From a checkpoint of a small transformer trained on Wikipedia.
Size: 14 layers, width 160, 5 heads of 32 (1 for keys and values), MLP 640 SwiGLU, vocabulary 5120, 5.99M parameters.
Architecture: RMSNorm before each block, rotary positions, biases on query, key and value, tied embeddings, capped logits.
Training: 328M tokens, 5008 steps.
Each number is 128 + 24 x the weight over its row's rms, rounded and kept within 0 to 255. Layers, rows and columns count from 0. Numbers have three digits each. The size before them is the row's rms in percent of the matrix's.

# up: layer 3 MLP up, 640x160, rms 0.0934, rows 372-400, columns 0-159
# down: layer 3 MLP down (transposed), 640x160, rms 0.086, rows 372-399, columns 0-159
# gate: layer 3 MLP gate, 640x160, rms 0.0968, rows 373-400, columns 0-159
up372 096:143136098115137196120087161159137121153124130096105093118123079139150126059121156087136143131136161141130114167133124173145115114174114126143164137158120129106100150153095143148153123152162143131123176116158141135132151172106160144121129144128174175130104145157132121117157106137135118094103147126094142136115097103121099143159124118127120075127164141107119097108138173123132100120116147159147140155093107111143147124155178148111119167112126111097069153124112111139110147129137122
down372 096:150213130101076086119147137123127077120100139159163135148108102142115119077117119152140114149086145114073149113118123153158147101087109168152139123123161110108127136132130123138095106149129113093137117150139150119121121127132109103107116096152097152158114125117149112163126135100105151162121084133105107111160113098123150121123141132097161176130137137075124144135133117149139106093165132123177113125130132135110094119162156111101153125125138156161096139096085138138098130172097126
gate373 099:103076093123079149121156109127162158138175126122152141150114136122103126126122089134106130126167110139103137103170132125101097178099134167153111124157080179109122142143128153141141134158111126128097165125088120145097104152122158128103163181125166152092144111113148167141160148133152110131136153124142126099183105105105122140107132141108122155115180143131110122156148115117155120128142152116128146169140161104104101096149117063138116151108128135129151159107127105089128171119118114
up373 101:130172149088137158080133174128137101092133145113127127125090165142143107126118160148132120151167090122118139085132122104120152127160144103110137127095131138105089154111102112087135098085174142135128113128149149111146114124158160170093124105188125158140184157148114131090116175138132150128079077131104094056158114103151140139149146141127122157139111101138121135091143084162134087109145137128104127117117158115103159142147124140105121109115134131123126139123136117135109133136132086
down373 101:145082130101132179142132102088120156114140126150145121120167108111116107108106144146107152146136135134156114110120137101129104079162116132169123119164117134114099096149128124149123104117107179111131151169175130111176190099124127152116180109151145143111130171109114115137124123135131096149133127113116113115157147124097110191150168119141122098114099117144145144133135108139076105103129164134130122141111088098132153143172155060135107132115151162140135146128112083158105141131117084
gate374 101:111134118101133144110135093096125146128123142165134127090145109110093108166138127134137120105070088126103117105123125088095139168124149147126156111116129166111099106128120121128148093118109151137126125116132089114114167121126133126121126112130069091138121161130140148143148134116125120132163192153076105118137121104145125126093116140116111123168139122116060127110139137151130122130160120165144132163127216186127147097111134141124080121090080148127118151144171177161125128126138109
up374 100:121121154123126150138134103154147118084105174171115137104162112130150148151111114149133147094111119110135139186140141135117128112137110183094124095137151169166141151162127151142125104139098150101167152104105142106131099128104157137158087146118156133154067121106146089171108167148110184142109107123130116135115123086123105166086149170142137103128127131126107145120123164133103109150144104163165130093132123095122135115144131098136126124167134108092126130080138136126126171100182144
down374 099:079167124134112131100134134160064108160152130128167121125116088124138103156132122140120158103096088114118167138156119117126163131102147131119127109065109171131122138156103133137111136131123144101150108170163111120120099117122138121085114100143114145153122137106085129117124124135126073154089153136109162139155091139082119130098089140144131101074174149178101121122168129144152127151137108164180102104160147152114148161145111134112114151153135138119163113136149135098123144149147107
gate375 100:057128123143122130125133097116138133154143099098155121073176138128113157140139105117135137141164172168180152111107123140163090132122126103110125128141172122085157092096133136136123143111117158084095135117163124181110109148130085141133098155109161146139124128118139163103123105137102083091156129162154139119111105094146114135131120174153142073135180145116141137119126099133119139163135164115133147133129113135141163108144135087139146116106138105130153127092163144097112097110140092
up375 100:156143162156135141155081109135105140128132132125140119092113111147140111137129132125127118135162118139164104127150103143105118132143097102171128162139146129114138197127154135135097170114085120095163155171120141134150092139078088144107144102157103100118160120114141105141124137163127110124125133111137154154083115086121118098128117139167137129157128096158080137113134108117125084116118131163143122157086096126097106136145051183118117127076139133101104135106116148139125129086143169
down375 101:137123116147137125130158122140096173131114107156160123097136129158115100148092156125127105110155126089182180134114108113126114182116112134123120135092143126122108121159131063139150130082107117120127125125170140153166151128144126139107095094088093137141169133118140142100136103122170087124129112150128099122155140131143128126131146093119086119158160114143111166098066117170164165146114130120120131133166110113147131128163168103172123129130176092070146132122120135135108144111142098
gate376 095:133101181134149121136162108089172142124125127122090129115114152136093139094130162135121120120168157127149121124159098156122105133161127167087151132145141122121134153132129128126123096125105168166129128100083131082186155127094128088156128120117171183081131109116115114144101155136140112075116131085146123121142100127103108139129135166135159088083166120160108098112164110112098149129111129119151129132090152152156134148131129123111136090116125152109075124150101136183110151141125132
up376 096:118158163100111141096096134175116125126148156078104149122145161121122150158153137106132155158097133113144143114201143102112122107107152135135099118133130110140126141166095137153114090121114154152135102110167136122159122121146144122118149091142164087115114088157148142132091122147155141148172124161072145109147125127126135113118116100098132096143123139122107087126121178108148113138099115123131163123136107140123156072116151111147151124115135107153136146154066139116056123149180134
down376 098:115152113107140159123128107156111220120088134154166146123133106115075139116096123139147117165123116144139124131145113161155191145137083144108115145111147114147152171144131109141102134148110126111107158154152088157151167127123149152104144171107116150129066145100111133128128118124155116114143116164128140121143120158159166122143129078129116136124110127153149146139115173101072124113079135164110125128085131131117129124133126120111147143144090104187125140111159135117109088122139101
gate377 091:122157151145126125138176139101116110143116145113146179098107091079071108096100103105116114181133149091129129117148142173136131113074136144125114133115139115174099138144084101126111160065079163141148115111113127160155159145136137069120118117126115129115149120129128148124103095102123127092092133149112148134079140124140132163151179121137082157164117129129132115159121122158122090102113125110105117109158157125095117149112105118134156115123136122122119149134166138163095112141096131
up377 095:107113150095128114142127085136104166153116126125100138173133101120147104144119157124136137096154113104149130115096116117163117107098139137125134153137176104130127081125114140093107154097106130132122129114096124125133098150131098117089063136112124139157112091090131071141158172152127127103115158137140171137123113095140084130116109183141146138133127135168110118149126073047100107128142145163147099141098114097107141114137096107151109134160113153100115100135124134119160135095111091
down377 094:104127103147117161129093165074094101149136131125177148136099145148140126137165133100093152131160155140137141155118122071115136124149148146135084129098115146141126132182103113145125172099122116092130125101123123131110120105127138121112109116167136160108157156111133139110195134120137119143138118121135102169130092073128170153134153178147143116139144116125101097143113115131125096164159160130118124161159131075100133095171109173115126075154113165125093161127119109126147121109138124
gate378 102:127096186141135156129152110131141111143142124134146119098109134112152168083150154144167141099077149129080098139149139165136081155147182175138106110162100141136132124135118109129118124131109119139128171152082133174133133088158101133137115136140148124086124119125079155138121117143128132168139164062137128087128139111153125134151134136136152108134135126130132146127167131137128130124116128142129176150196146150152100091139116142155141081076118096128117127139160160151148137151159141
up378 100:129143119136127133138154135139099123129082115129111116100158180131096164072112163161164113110125146119118107153193142107175133145134148104150113137094119114134122127138111135129124116088181053135143139131121125150135117113104114130142159113138132094139134127108132154122112152117132114115140113094144120162119138146138190179142117095117131094114150130090146107054129130096155106161146119108129122136155142105078089110122111143164132097127186153109144116161161131132149097139122108
down378 100:119148125157127142109116110134163120123145120136109116100150105145131136113180103140178126106149102111123153161120132137168123124144161068121114093126158106140171125114129110114131134119132144122114085149070110134126133148130103123105103149132122153124142118096177095095122118132162133112143133125092097132105134136087103144135093139109098177105115098162066107159124109135175136132115112148129145098067091098112179136109163105135163151128125155137124139160157131094107152173094162
gate379 093:143146120091118125071133120128104174112121127159125139142160113129090107120147083147124156154184134129177153107159118113139127115133120130154118198152143140137126112145160097157118143138194094186121107096134100121135146098095120142122119119137137128160111131122142136120088123092110175137136122122143101137121122111135142106177138108131114143177097119128122204131092132138126152171102143129117113149148111125168123133122163123123129152101098123149162134097164124154131128094079150
up379 098:166143108169170125132104131184114110099157141096131100157125136107143143106071121139182158142132092161117125099154131124129087116130112103147107154116160099149094119091116133140145141172121139145127158087125108112135101099108131122109148114155179134108129131143140134153165097099128145129132136107114146169154129114101130165155112093150153139105082133137075125124120137168138106141171103116183082088106141160089106107148112130130159136137130122162136100119103156104106128135135152
down379 097:161115127117098076151128140084102108085131148131136122117140108131116111140173140141089102130156185119140132098134112146102084157114156144156100119148147150123109136128106097130124121151156146126150128118153101164114139144141131155165128134102150078098133128109096125077118153144151205133115128165136138151094142080135130103106157100167109107148160105127138128162130148137115089122114119123130109103121141150062125157154114099138096129093113108127122121178106113094125095119145174
gate380 098:108110118181134125114133126097130148146109089126112159117155151139126088091120126136133138139121139135119122123138159148057119147104163143166101175133124162123127166190140099120160171169178127148111104099107102145101128097116144100090124116120156111097089142116099136098139132147121138114179083158153128172143132107121082123122152167126101123096152141103116125109135104132149128131134156137130104173133117140120118107096109149132138145064137180131143128119112105167156138129102132
up380 096:162112115138157142113131126148168098096109146149155108117143119146146111134116155135145105170121168136112110185098110132147138131133124118138135097123106091115107110181114135135140121141151144106160142161167117141097127107144122104120177088137160116113146165143113099101152172079104138152143117189142111127130176106089141158124127119140154158110140143098119123089122094143130142170095083137064126104160132114105144149140116166119101138132175073133140124113112141093141161131133121
down380 099:160124116122097121113097109116114091118092135137136134150121127106098129136107144103111090073123100125110142128119140157164147106160151067142175125118131164092114121109126088114156135113106106097104099101117117093138154171128106136135135146146165124110090100123158175148112138127178128176096113093116127159141171096116105130103152178162092149119118113149144109137106153136069150152148145122093110116146133108114113120116106118173158100136084177100147122125106106130112137131151126
gate381 103:114127137153116172095129127161123108171114162187113145092122134126102082126154129115143156118137164135135149120141141115096107159137118114097160171086128197127134181137157133122144153135129142172154110107112142128142094129140120139150125119151126131146096107115100093131132162115158078108121147150114094132125107158123120085114123155136150094116148162129099169109109078146151127162136102121098185107099110111130095091102154107150086141105144145109098104085129129124108143128147122
up381 102:069111126145126141110135125113138143144160118131134157128117114145123165076163162112099127112133149193131114112121153132118126133124119116156150122190146113102113130149147095161180123109126104103123119140112191110160150187094088138128075125123139116103149151148147123112135098134173113125173137133116104122096149185146154126163095121077125134134192147138122149147153113108112127127119104130143129160122126155132128079118106114142143132157137101152133108127106116117140092166164113
down381 102:152141120136132102133146136147131120157116153110105169119115133131143134188106168080167173145104105141136155115119117127131151092104134153132069123142109135120133137132146114122118140130145089148134167120133104123117082132161145129141153157090142127106137134146182156100147117154096160130155109138112189130135177086129135163136128074124131124151133172131101151111156131113078123101105079136139135148097114123113110078126141152106117170148151158116109114082125089113114085094132136
gate382 101:132127143084153167113144157120081116118094165141130165074154111126118096146122145118122128093144128092170157159115136144147141132121117140134080126096126095127157115156094134153098159126086139120146079195169126146171163136106130139117109144137106106133125121105158147140151123153156112150156120108143158120144118129150139158122109106179141100144108162153102118143123125147129150132168147130168132121080130131129188147177154177156140167105138103118155137149131154125141135107134130
up382 098:142094159177125106129126128170143158115129128146094141115131086175121136126148140112128112144111142111166154095097112108148147168136109130093152130164150095118143129113134087159103164106150107146141160144154130097140122153107129154131140138132142122100151144173130118096128146109108114155054115091159137137125115125114142084178114139090150132137168130149129134112130098186140185136137121133099176112114104109142152134120130118085153125098102173110089093115089162137136110143113142
down382 102:103149123095127120124148102153115147122152153108136137104094156115164138142147103169113122138108081102122087133158150144121087130141075182113098118150098118138096123146138129160136089161093115113088107116125154135099102129154139133098098117125101132168095116125146126102144075115159135144158096111132126146156158155118109151077081143109135117154131132113171116141145113173034144095153126158082161122124153139133131110143110111128137121125149101134124122102134145123149146118114096
gate383 106:123113095162136073138142099096173121149114165107096162094138115156181129171077110151144142163138144124166084149140124120153130105127112156144135164119097132090115146103176112118145149097081118116117139148147132128148162157132144133140127098138132135112102112152129132115127132132118109130160081106171141136071134166129117112128105129168173127132123136162166078140118130112126094096087132130123077147126121096097109145122137109138083135126131173093163110125138143128128140105157132
up383 102:138110145139119124124104153119152149145091138102084163162150113078133109134085123134136135156099118100138100094128118099146093164056140104096137109102141149118150119101119115097131117106104129132155104187154109147125112146136139129143095149114128101164143128114150152111178149167115123172171123118153134155138112128156105113100144102130080132146162163150123101131110162137153148133160127160165123119141105197129163144129127156085113160125114146157148083151128151149154135135121142
down383 102:140181143146147147137104143116180122188097130130135151158113134102147135113111150087115110111101142143141153141112134095146142088111152126100131124104174140154138128128145128091124096105165127132138114134157129114114133086153107133130120138107113101118089125122066116081109128124166149158155120121133087102124104141161095108090161126144097152106130149160134131132129157161087127134136081124133117128125126109144124148094136130110146085096116145159182135158101198167143152081109136
gate384 093:111141137128121099157119104123092129117169089153114111119078155148109114095083134109108106142158132096133162153137113170154094135101099106118102142123111128127099112133123136124135163122108142121105049112095186126118130134111121130118145171124139126104118073140162122132094132127127133122113143111124153159156106112149100143093118104146119161104071100135146131175116147152141137162143141143108104121129146175099140121141114073091124095109132120107125058134132167101133099153146108
up384 088:112143116120155102145142139114113139104098154136074184154121135114134139113101150117115158073142121123093135142160134160111186128121137131114101107092132112140124180098124170135106141116117073156122147128146127118091133117166112159114122118151116174081118124162162114129142135121138092163126111159110134161100150165095123062116161119160060123114103114158132076097133097126153139169122154092110117136122150136080116139115119119107135126154140125113116103125133115131158112135119152
down384 094:133140157123128094101144144123162109128117155097119120175121127090139090091092113139125140101106122093127132107146104099079100132122138161131149137107118159131110139112118130147158124101139122130143122129142147094145115155127095147141100075142102132144176105121149115106152071149110141113123156147146148166098143140094110129140095115100143112117119113165154121117143100098190124072079141093094151121099079103133165140091127151128126158166141123126134133143113073135097162157084116
gate385 099:120115134159118132114104122177140121136123146150184111146129125121109101134150120163122146151158156140135119102130116142149142144137064121135129134117115158108078139115102131121118130100125081157137153115145103121172125133144093116117143135140198110078111119129085119135130180069168110136108137112159123103155121111146167147162162114094111169091140161125128115101138138141122121140105163184111098160087109104139107113181112150132112129100120127126111130154100100124103117172168107
up385 100:092146130128130127084153150165134097148110131132136143100161109143091144135093107158136139115158126147144171120121077120128120098123170128131117139151157130122140134145118111118115170131153159114078150130146106084150091092121148127128083067129141071102088117131097042145137116107055090125116106121135119113165161172109151144113137111115109149135102141101147119168137108108105116154120138107155170143122158169130134122150138132129093121156114141128119118127129110106118127121147126
down385 100:151136145117101142111118107148152155149129161121141110105137128112117129083112119147158133118087116152159104122086128135123153101168115164172147143142155124135164127091128141136090103143125127131144125129159155117095125101142152116129105155154132171157121138112105114108109121082125135125122117109141125102152170145096134102102126145108065137171121149135205109120148180135194165141137154133181138161121131122144101090147108092138128103124134075143129147156122131084136169150132099
gate386 102:103108118135144135116105189096135106093095111161107118103107125123152138132168127095100114167113138131172151122105159129184140145079087157083101110128136147135096151144120176105098129124125135130142103114116139151128116140070130124139146141167110111135090087134139098123136143105120144102106085136113115141111120120097128108114135144104178129150094102144156151154173118110143106143123126089126090102140119105105088114128106093132125133130177057143164125121130141167141121159139151
up386 102:114097194127163107120128136138135144123154135127126123145119131132089107119139133148139086110125105094155121112082116080102133129144115094152081127104078142086156142138123112117171086146147105157108127156112137134093119147116135150125154139154141131147132126139174075135140075112090151149136125117128128138127143164089099126110142103125133140158155150100124133131096122177114157132108152106117104081088111102129163140104117147120139122150093150131103154097049094136116121143089101
down386 096:123129142125079087130164126119134129147129148075183110118141121117147104178107102088130174159148121082084182109111126132104139127143104104161110140145121119155141130146168126138122128105114141128118151100147123156107126181177082107147151128055142121108136120088111149151151125100168147144104106133147130106090106121129169136165141098104127108135131149120127132106121150131086148125124096166154125136117136117120119108073130137092099092150133164119115126114166143107140118126127088
gate387 097:128146133145131099115106174129110107152151120114105110103148101129104125100148097083100144139150121127121123078098124140136156153094113130138170166129121114122107121104136107151138096132138132095137126138150110090139138114161119138148158151155112115151154126112121138124105132146045130124139116127157139152139094135130113146073109111136137101119123187122121186159091123082126077096138119155175138098127098167132116129155132148109165177128132069117094116106087131129156122128095094
up387 099:128144166078133144092144128170117138125162113095118140167143093141102141050164178109134130152150139117156133136117154140184154117119135092135124127161127111140137107156089138127114136120155131136148150099123136120090158144143125166129122163102156129093122101138137130114129094121148130189133158142124139157160118145169096123144114111164140129160106135183121089097101140125141167144149115112138119076123158097179171146100101153124094115118117166140133132144122149119106117106128152
down387 102:108154120117118160101192141094107182141142105119116118091142125131102108160072092106097128124101107115128109124141117169082085117099108109145106114140179169144135151180101135109121109148149105106135102101118131118169124145156126154201106140152140122145134135121091092123152097135107133138144136113184134113129102115144129105110132121132140129111093139085137122149159143168069118131166141111092106149133147150160122129114130142098125139104115104125119113107119153093150137121109087
gate388 091:128136097132120139113174154144128108137113073144156141076142111139101141107127174131127147122140130143119139137166134144126132135173151099117130141109075106134152111114139115121137093096109106147144111107143156111135087117111122142154100142170160106161129148132127181100154135126092162137112132155094087130166129121185143109198124143111132158135126142161050191099142113153118105152100119122095120121092155100133107122090136149126139135102146168111134145157123136122140121122152144
up388 093:123157114118155158108135116099134136138108106131149148147148108140139152111158158139144147134114090121061133210127118129130091130114132125093144113155136151097145136119131150155146086114131101119135172136128104118093141112153117196151114152129115137134080124129153099080117125147137115159108140140123077135170129156135127116124161136165128078090104100115151127154132093118135141113124145101132125104111101110104144149178131094165159161126097090168144107158161134116116116094103092
down388 095:143139139097119139119076116135141120097093121090143169133137145104137114173103126106089152169120121160092163078118122133118132112129122101124123124125100114142152142143168138093126135107129132141108141110101107092143140176084111115161092105118138105108139127134141126152142108083135138140135083129149168158110117139117099141153121143159123112135151107095119095124089087098149133061141128178119124117161082159106157125111157113126136098154121102124129147078117204138105146153115117
gate389 095:090145142118097058100129152105140128102118141111129114132114109144121129100144125143151144120136154125123096109116113128108123104141111133131146083135118168135123153125100185144121135090096106114108156114154091130115109168078141138129123114167091149151132131142141150113132090143141130095121123108146121156143125121122131070121105107100146113087175124115089117102071127115120146147121090150081166162149169066193124095120141120166135149169148126143128113130172101117129127101109134
up389 096:105109171111120160131126161100134165145143113164114091142135076113103082109156137130127144124129142099177141098143132151138140129118114144138135142132144102156163195141141136134134118157114155138156164126117111102151135146115160116143163126139133100158124094175080149116139119158169115092115148127129160143141153150126116122114162138080112158106144164131159170118152120134101086141095141100162150077153153103134157188151135128150100168110153160138156103127128112145123092132122104
down389 096:105129112131123113144169192113117147169154110150140089130179118134153175142140148118150133150139134138123136161153138120118122155161160123121126108135095145153097126127131100102136123170121115141172126144117135096114093099133107108118132102133126158126086089134085177122130142091143142109113105119093164073117125115163126149107108156096125167134113084071151132124106140121175131128106117116136099123121154175114113151122089158134165128160164103119110128187109141087099115137102137
gate390 103:122115126138110122121120147135104098157096169122087124154148136086151112116120086114142115186179136133173154155133122093136118129116100103128170121140138122153134105159116126160093088123125114137186132132114145095089152141121116114168063109164181095131090112150132104112132126122119106118158142109113141084126149164145134130126117101106128130085114084118162117128123131120104116136123111128108130104188129150081128120118155143122114113088132163140141078125093156132107146175120098
up390 102:142147106144135150145121082093095151085080141125123111155138156130140092138133093142115112145083158149136127178115104119154144061131120113124082165139104144116133163125081153102161122132119141143125099117092156112101125100117123151138122145108145123145095121162132161095167127125127160137152147114149134116118107134107134152135083114124119127085167130173169128147140075135124138134125141184117120114084104129106154108142097150154084131090141136109087134134097112123109142155076114
down390 099:125154138145138135119129158077122122146166121087145113131140120121092157106146122158157106161115143171124146113086148129095140118147147119120138117107140151139157125141134143101085131171119131077088155156134125142100108136139136121165141105128085110078128151067120141136128126129120152081122112150085166145124110134126093150215120149136129113122109141144122122090129130131176149203142072132130114114123144125115118110119116078146156141160145114147132114162163143145130145111164128
gate391 093:111132106129206139120142162122105159141162098143098145115169132147160127141164115142118134139156111107104142133159124115112080135123136148128103115118162188180126108156152101133147139134121105159165086163106172142144122135106142166177152120096123143154113130117123154144141133073156116160127098102121095111126164154151139119123127092111151122152109090103124152150074154123114110102130104108127120116102124138097117101134141102100123098136125114110140141117125113100128124182063104
up391 096:159117154135090112123104160156123096138125129110193089110136120148168097138140130114096167124117115159141086144128115096137132139105159129086140128127105135142127104153163140127094139089133134134104090128131108138145119114141116168106150129133098130169143151120106149116134147128101163108110078094153110131164120083132129132141117108073102138143068140148119143113146135119084079121108055125119081159127127104167139124159125164130120159120158089171120128143148129107160109157126123
down391 092:133137117125123141111160117122094141086143131190144141147206139152110142091126095118144121112148121135105128121159117164150117121155094125112136080092164121114169114085109089159110189099111156112120106181134117108133135112106131149181111127138108100122131103144105116153134161147140154161132169136067138144116123123135142135117116131120114158134129116140102142117159136155118151148119119157129106081110147143118124127123093094099123102134052119133139162152125138123100149151164158
gate392 099:177115125133139133149161172112126129158152116104137123104096133108170137109123085121107139115118125139095111152087112154144143155145139100137099120123116124099148169085125097116160108136137119173101164185115131175146106104121132116124121170147136133144088161138141116133121095094121128202102113118170102129101133120171102148153143114159126097148126120099101133122121109156122139138084143066145149110133145130134152113053132128130096110128128079150128121109133138118131091123156099
up392 105:142120151112078148117127153101139119138108150124107153141108145116158114149124110137116132099175136151135109170152120109159114138111102129117141201095149147176124120114144151153101093127077140088129122086089124156147151118131166146171142138169084120083122207133144110120114080136136162107082133134117101108088125130148136094110151135138131155146103161106140122116133123153130134145123128155109171137130131138173156105071113141112117106144129103130124138108090165153132127133144110
down392 103:119174101155120149140087154095151163133129125161143119110121142121126094162172102146111136179156081159101109111152110162121105095133143123164144153113101138119135089108139169129153114103122137123099108121125155108112125125148142159128108037120113164124124139139141150073104087130122133108137111151116161166132135119149138150124140127084139133141136106091121152169194122123153164114122132143106133132148136130106092132169096138123120148102106108139120158128123118147115149099074164
gate393 099:114109118099099110125140111089116120174150126137114137078146110158086103168120112102129143162146151140072139120086128138133129144129119127148092136083112143169154105105124094099119147123116096094149143140116155131140155142084116162103154144112173157127123127134077099139142104105135147086149113115167146132130147134136126132115135158137137115087173139113196152163119103129115125153133142128073167160113134152159119108161133150106121134100100173146151134127098125104102120184122108
up393 097:146117099152110144125150138152097156150123088127140144146101128144157128130144163142127128182122144109146164132113143139129171120113127121118154131179127132106178094109172107154158156151127138166127112136158107137168165134119166121183140166145137106094165133119140102141137146108142119159135094117099127130168133120159135144122103139095117108165167096142124103107168131196136151110143094123120130131077141115116137091106155112139135068151086109114141127105137130137152148183133167
down393 097:109156138099124167119127166141152151136135149178114127117129163161136153116126094112160132116102138137099141140137110124127149129107157154145125110144109106147112131140151161124163116127143172135110116149161158101143144134131111086102133122158125111155133131132132179111157144128095101165150149112165131151214169161182109118118155082139129119135110112177150076123113130107102107105094153156154136107149110163086173147119176129128110144129148130098105112121165156156108137122115098
gate394 104:104142105124132138148141119157169121155155156095125189159146139088143143100140083107124109122105105138190118111137131136150095120154171152088110174148121115148117143099121074111142138123167128154123160148103128134135100131169144101154141146144126131072129084123122122138115138151141120100107086141140141096097155086128127104162138149152171148131154120132157092110108155126108151125123154153142179108136108132151127088118156128153166104121089132144151141127153147153137110127191117
up394 108:138190131071146126152151134121136132093134134087159155131121163148152113092111111144113112114142143081153137078083126101117132089101125137110097136132108113170089130133151119114143159134113094134098146136134135070130092133105163137092100119152135108114102105150158095117122111154116094135089106088134137119075154113108136108119106165122121133125099115153139114144116155106124151133093116118200078145130151095094144140121097129143126128128120183147117099137116121128131146114147176
down394 108:111102111124096150152152099157138084131119095171178139122117143135079102155170122115133157102125135117117125115067174125172139121161106092141164112155108114140101114154148131129103135093143111118149115145112153089107140139161114083112177145161104125159135160138122126152188110124161135141139140158105060113119114172105153157128143098116158133126113134120125166132104125135164124099122176132135146136125171124120092121120154106155114109149124109102110170129126122160140135147103116
gate395 106:133164130140110096124117146119107144122131148105138167109099158167166130119115137142093165113144154148126122130151158168129081123151126141125091095109076173111135136128130081172124074104136156118116057124146112113108172118147117136098083140128133108119114155140139159110154090095150129102141120117159122132135137120174148114188128113144144119149101126119161103156177138137095142138122135117158087142156134115101119179153159103097135136110107136119146104124120151173136103151096120
up395 106:149103101103174129090136103109056129130169122127114153169146152118140138098090096129155108146128155084122147136131125141133092098139155130105116108118109178108143148136149124127104143146116143113167148172131095163109162137136121159105116153119134103134094124082147112155106080096127151112095166120139158173163136130136105103165127110137103130137145089109142114123149109123152137126148095155113113142126143122168142161099099143143122125079126091177123106180141134109119136168161139
down395 103:146112136125114134135130113148152128147141150104106141169114151111119075167129199094139132144164188130166110139117147118099138061120185117143125091105112107137149105091124133139130119138148095128152100144135129134109180154141073095115116137140147130131138151173133154116154140119138143107124130107130142129122136151119104169156154108136157138127146124122098111140102146165085115152140136167108132125141142132150149155087131110143128173119170064154117157150098087130132158157124155
gate396 098:119087102111141080096155172108158139145104109095092162113104115082130151101164135151089132123108182122154178109127113112175098123165119123116129135125162129096133126082119161120158132093134132158110085129144128132173098153121132120123175167158160139154148079144081117160115142103107099147127142147159084116127102129160155144135117139142118144161161106161129144125121116102129127142119103134140147114147123155142106156099163153126166118106141147076144087120118117113131121129135119
up396 091:106096118118163113137108132142122163190116118158151129135154134111117155190131082096149151152132139120118122140106095145124144125081109113126110106112138134138158102158148129172156142114125143125135115122155103115148103154126165122179157127075126090115117149098108175118153150130134092142109113128131160112134161113142158130125176118107179139132093148105092100150163122112130098123123083144149088086089141097161120120139141110095161128122129109140137087084106141121087099121130093
down396 094:155145149146109172112140133111121103120088122137098137136077117127133126167131090146148100180131082143101109163147137118122174154137137115147093150169086102112123155120127108110126116131102128126136096133106173153133128111134129154078126168104111155105132152137130155141109124102131084131130095155113083080111153136088147120150142132140127163091127127118065130150103110127123135119139138181110122160073105128099120112144120158146152138095125085157110161135137109140132187166127122
gate397 106:105086154137159149128135134173126187121124144144139155111107143118143128097170140147117160130095102147106152123137112170092138114147090125112140120096129147108170170150140112181148100140112100175122105065119145107125112155104135121149128133111121103163091138136153161081094115165121117164120098155150150144145115161130107110138119154156094088133130147136123079141126108122127107105101136132141166126129109088132094166084145104105146119112177095129141109122151135133091129127169119
up397 106:150121153113118141128130145092123155129088104149164135141132162175079125167071152134146114144159146150138154133156135104141125152096101115101125105138160098118123143156062149129102099106102134093176119105164137141103093155149167144122131118147073148100149137089137151099154121155102116113107118131125101160138130150133164141131143139125134130103123118111144135126137161129140165175106116113127114123137137134114181115122155144110110114119135092177117141199141123092176159096132118
down397 102:147121146132114123084113114129170099121137153128164169139110161103123135121086139139124179126117115117103109138076117110138182125150120134132140079117160118133104144135118120109120158114165138103083126177128118135086158090133136109168103155150165132158133142136110115143129140128110215103129125102103100147123143114122125145111118167107110102106103116117110141119168111137079157126109140165122147130148100151099152109118093161128104138106137130160099189107139152169134141148079126
gate398 096:157160161136138139132090113135113118129153139106132108116141124130146147142139105118157126094092143121123158162126127106144103143123119108124135153141138127119142109159153125164076157094145077145191145145133101126116134121133140086144111115100124123136128160139180118133121119163119143093117110150119089154140103137146174112163112148161127109120108103108105156140102114105104093162111174156163111104137123123073141089120191155133063113153136162174112080119143145098115175117129135
up398 093:121144155132130118117170135138147160100144135112125117149170130100113126130136147126092117137077110151147131122111136117165136130144110144123170096109119151112148094115108142102185088126126132132129181095105136104121073123134069134091127128153138148163155086131141121132125095118141143163114149125192131112118116135124078124109130158146138111167157154102141124193111145100117099113152151136083086098110116078114116117146139067132167146146128144122101172130132138139142105106095132
down398 094:104111091105158118155140149142135094137116138177109149136095158089123127139143095152135113114141149118114124107138136171129136111081157122121121160101116146148164118116134145097084185111153127091140119205172114116149160119096116125131118126187125159078135166134106136090086151141115109142136107162152153141193135121127145100127131102131131131139169136133176138127109130149094128091109119144126108158139083107150124167124126113130121108123085113126163120121120104139100136164152111
gate399 104:164129111122121117100152126177114135166125090128152094096116112143130116095137132079153142108088126154164106153128118177156131113129168137158121138116136136090135170115087058094108119153131137120128168117135133142169124142112155080127164061131090123122116112122132150122145081133138151133122123171102100159167138144153176101130107123107126102080103142124120153128159110141142118106146099170089142115140157135157127158152115093127101099139154145148122125168128108119118132143142142
up399 106:137141116122113110152124053180159109135120114165129087142148102142162115125144151134140128113114093137118115118152126178148143110111099141135162145135147134078147126080171096147103131115094098128131112100132143119169133143140160110178114137133083120147121128124140152104157128167121123114057131125113125099138109194113109101125118142092145173090111121118101184107145125131110138124137168123104118146105118144084101155126157139141128159119104134115142074167140109109136114106132131
down399 105:061095095123124161135124132113149118102156128126173165140140150084116143145104130145077147112117147121096119106151087131134131120132121130114101093143103113131129144134099133091126158091100117097129134142137128104079119125130174160102134134153143124131084103154119165148121105068159098139180102102099147112086115130105134091158115150131146123164110140091100137150111149137207129124104134118136123106120116120136088148101138104147114113120120130130124125133161179159099074109130134
gate400 106:148117159125135143096116132090103145119148121124174104146116161141083143149139111119082153099133112162102126139132152155158159113125112141111127129111127171164130145129151106120114073152105158112123104186115130090120123116161117098176143101163085155141131099121149134099082116152107153140122136176089132133134147119114146158137162185160144178149092138094140126120142143164108108132097146175151197124162108135128121135124135128139124106109122100149110135126155158139162095122116128
up400 108:123139143140128136132120148144176109100092132140103162150156140117142152142125124123131097098105100190140146155146130097094096114128102146083091107161134134134144156092155130093143120131099101126124132181141079153105147153143150115133082133137107170091161145170168133131113130176107154132125153131141082158139182113118102128166085082109126156132097124118113117085115127118109179112136117140138094108141142137122091127162131128102104112128131125170162101106113159135093119149131110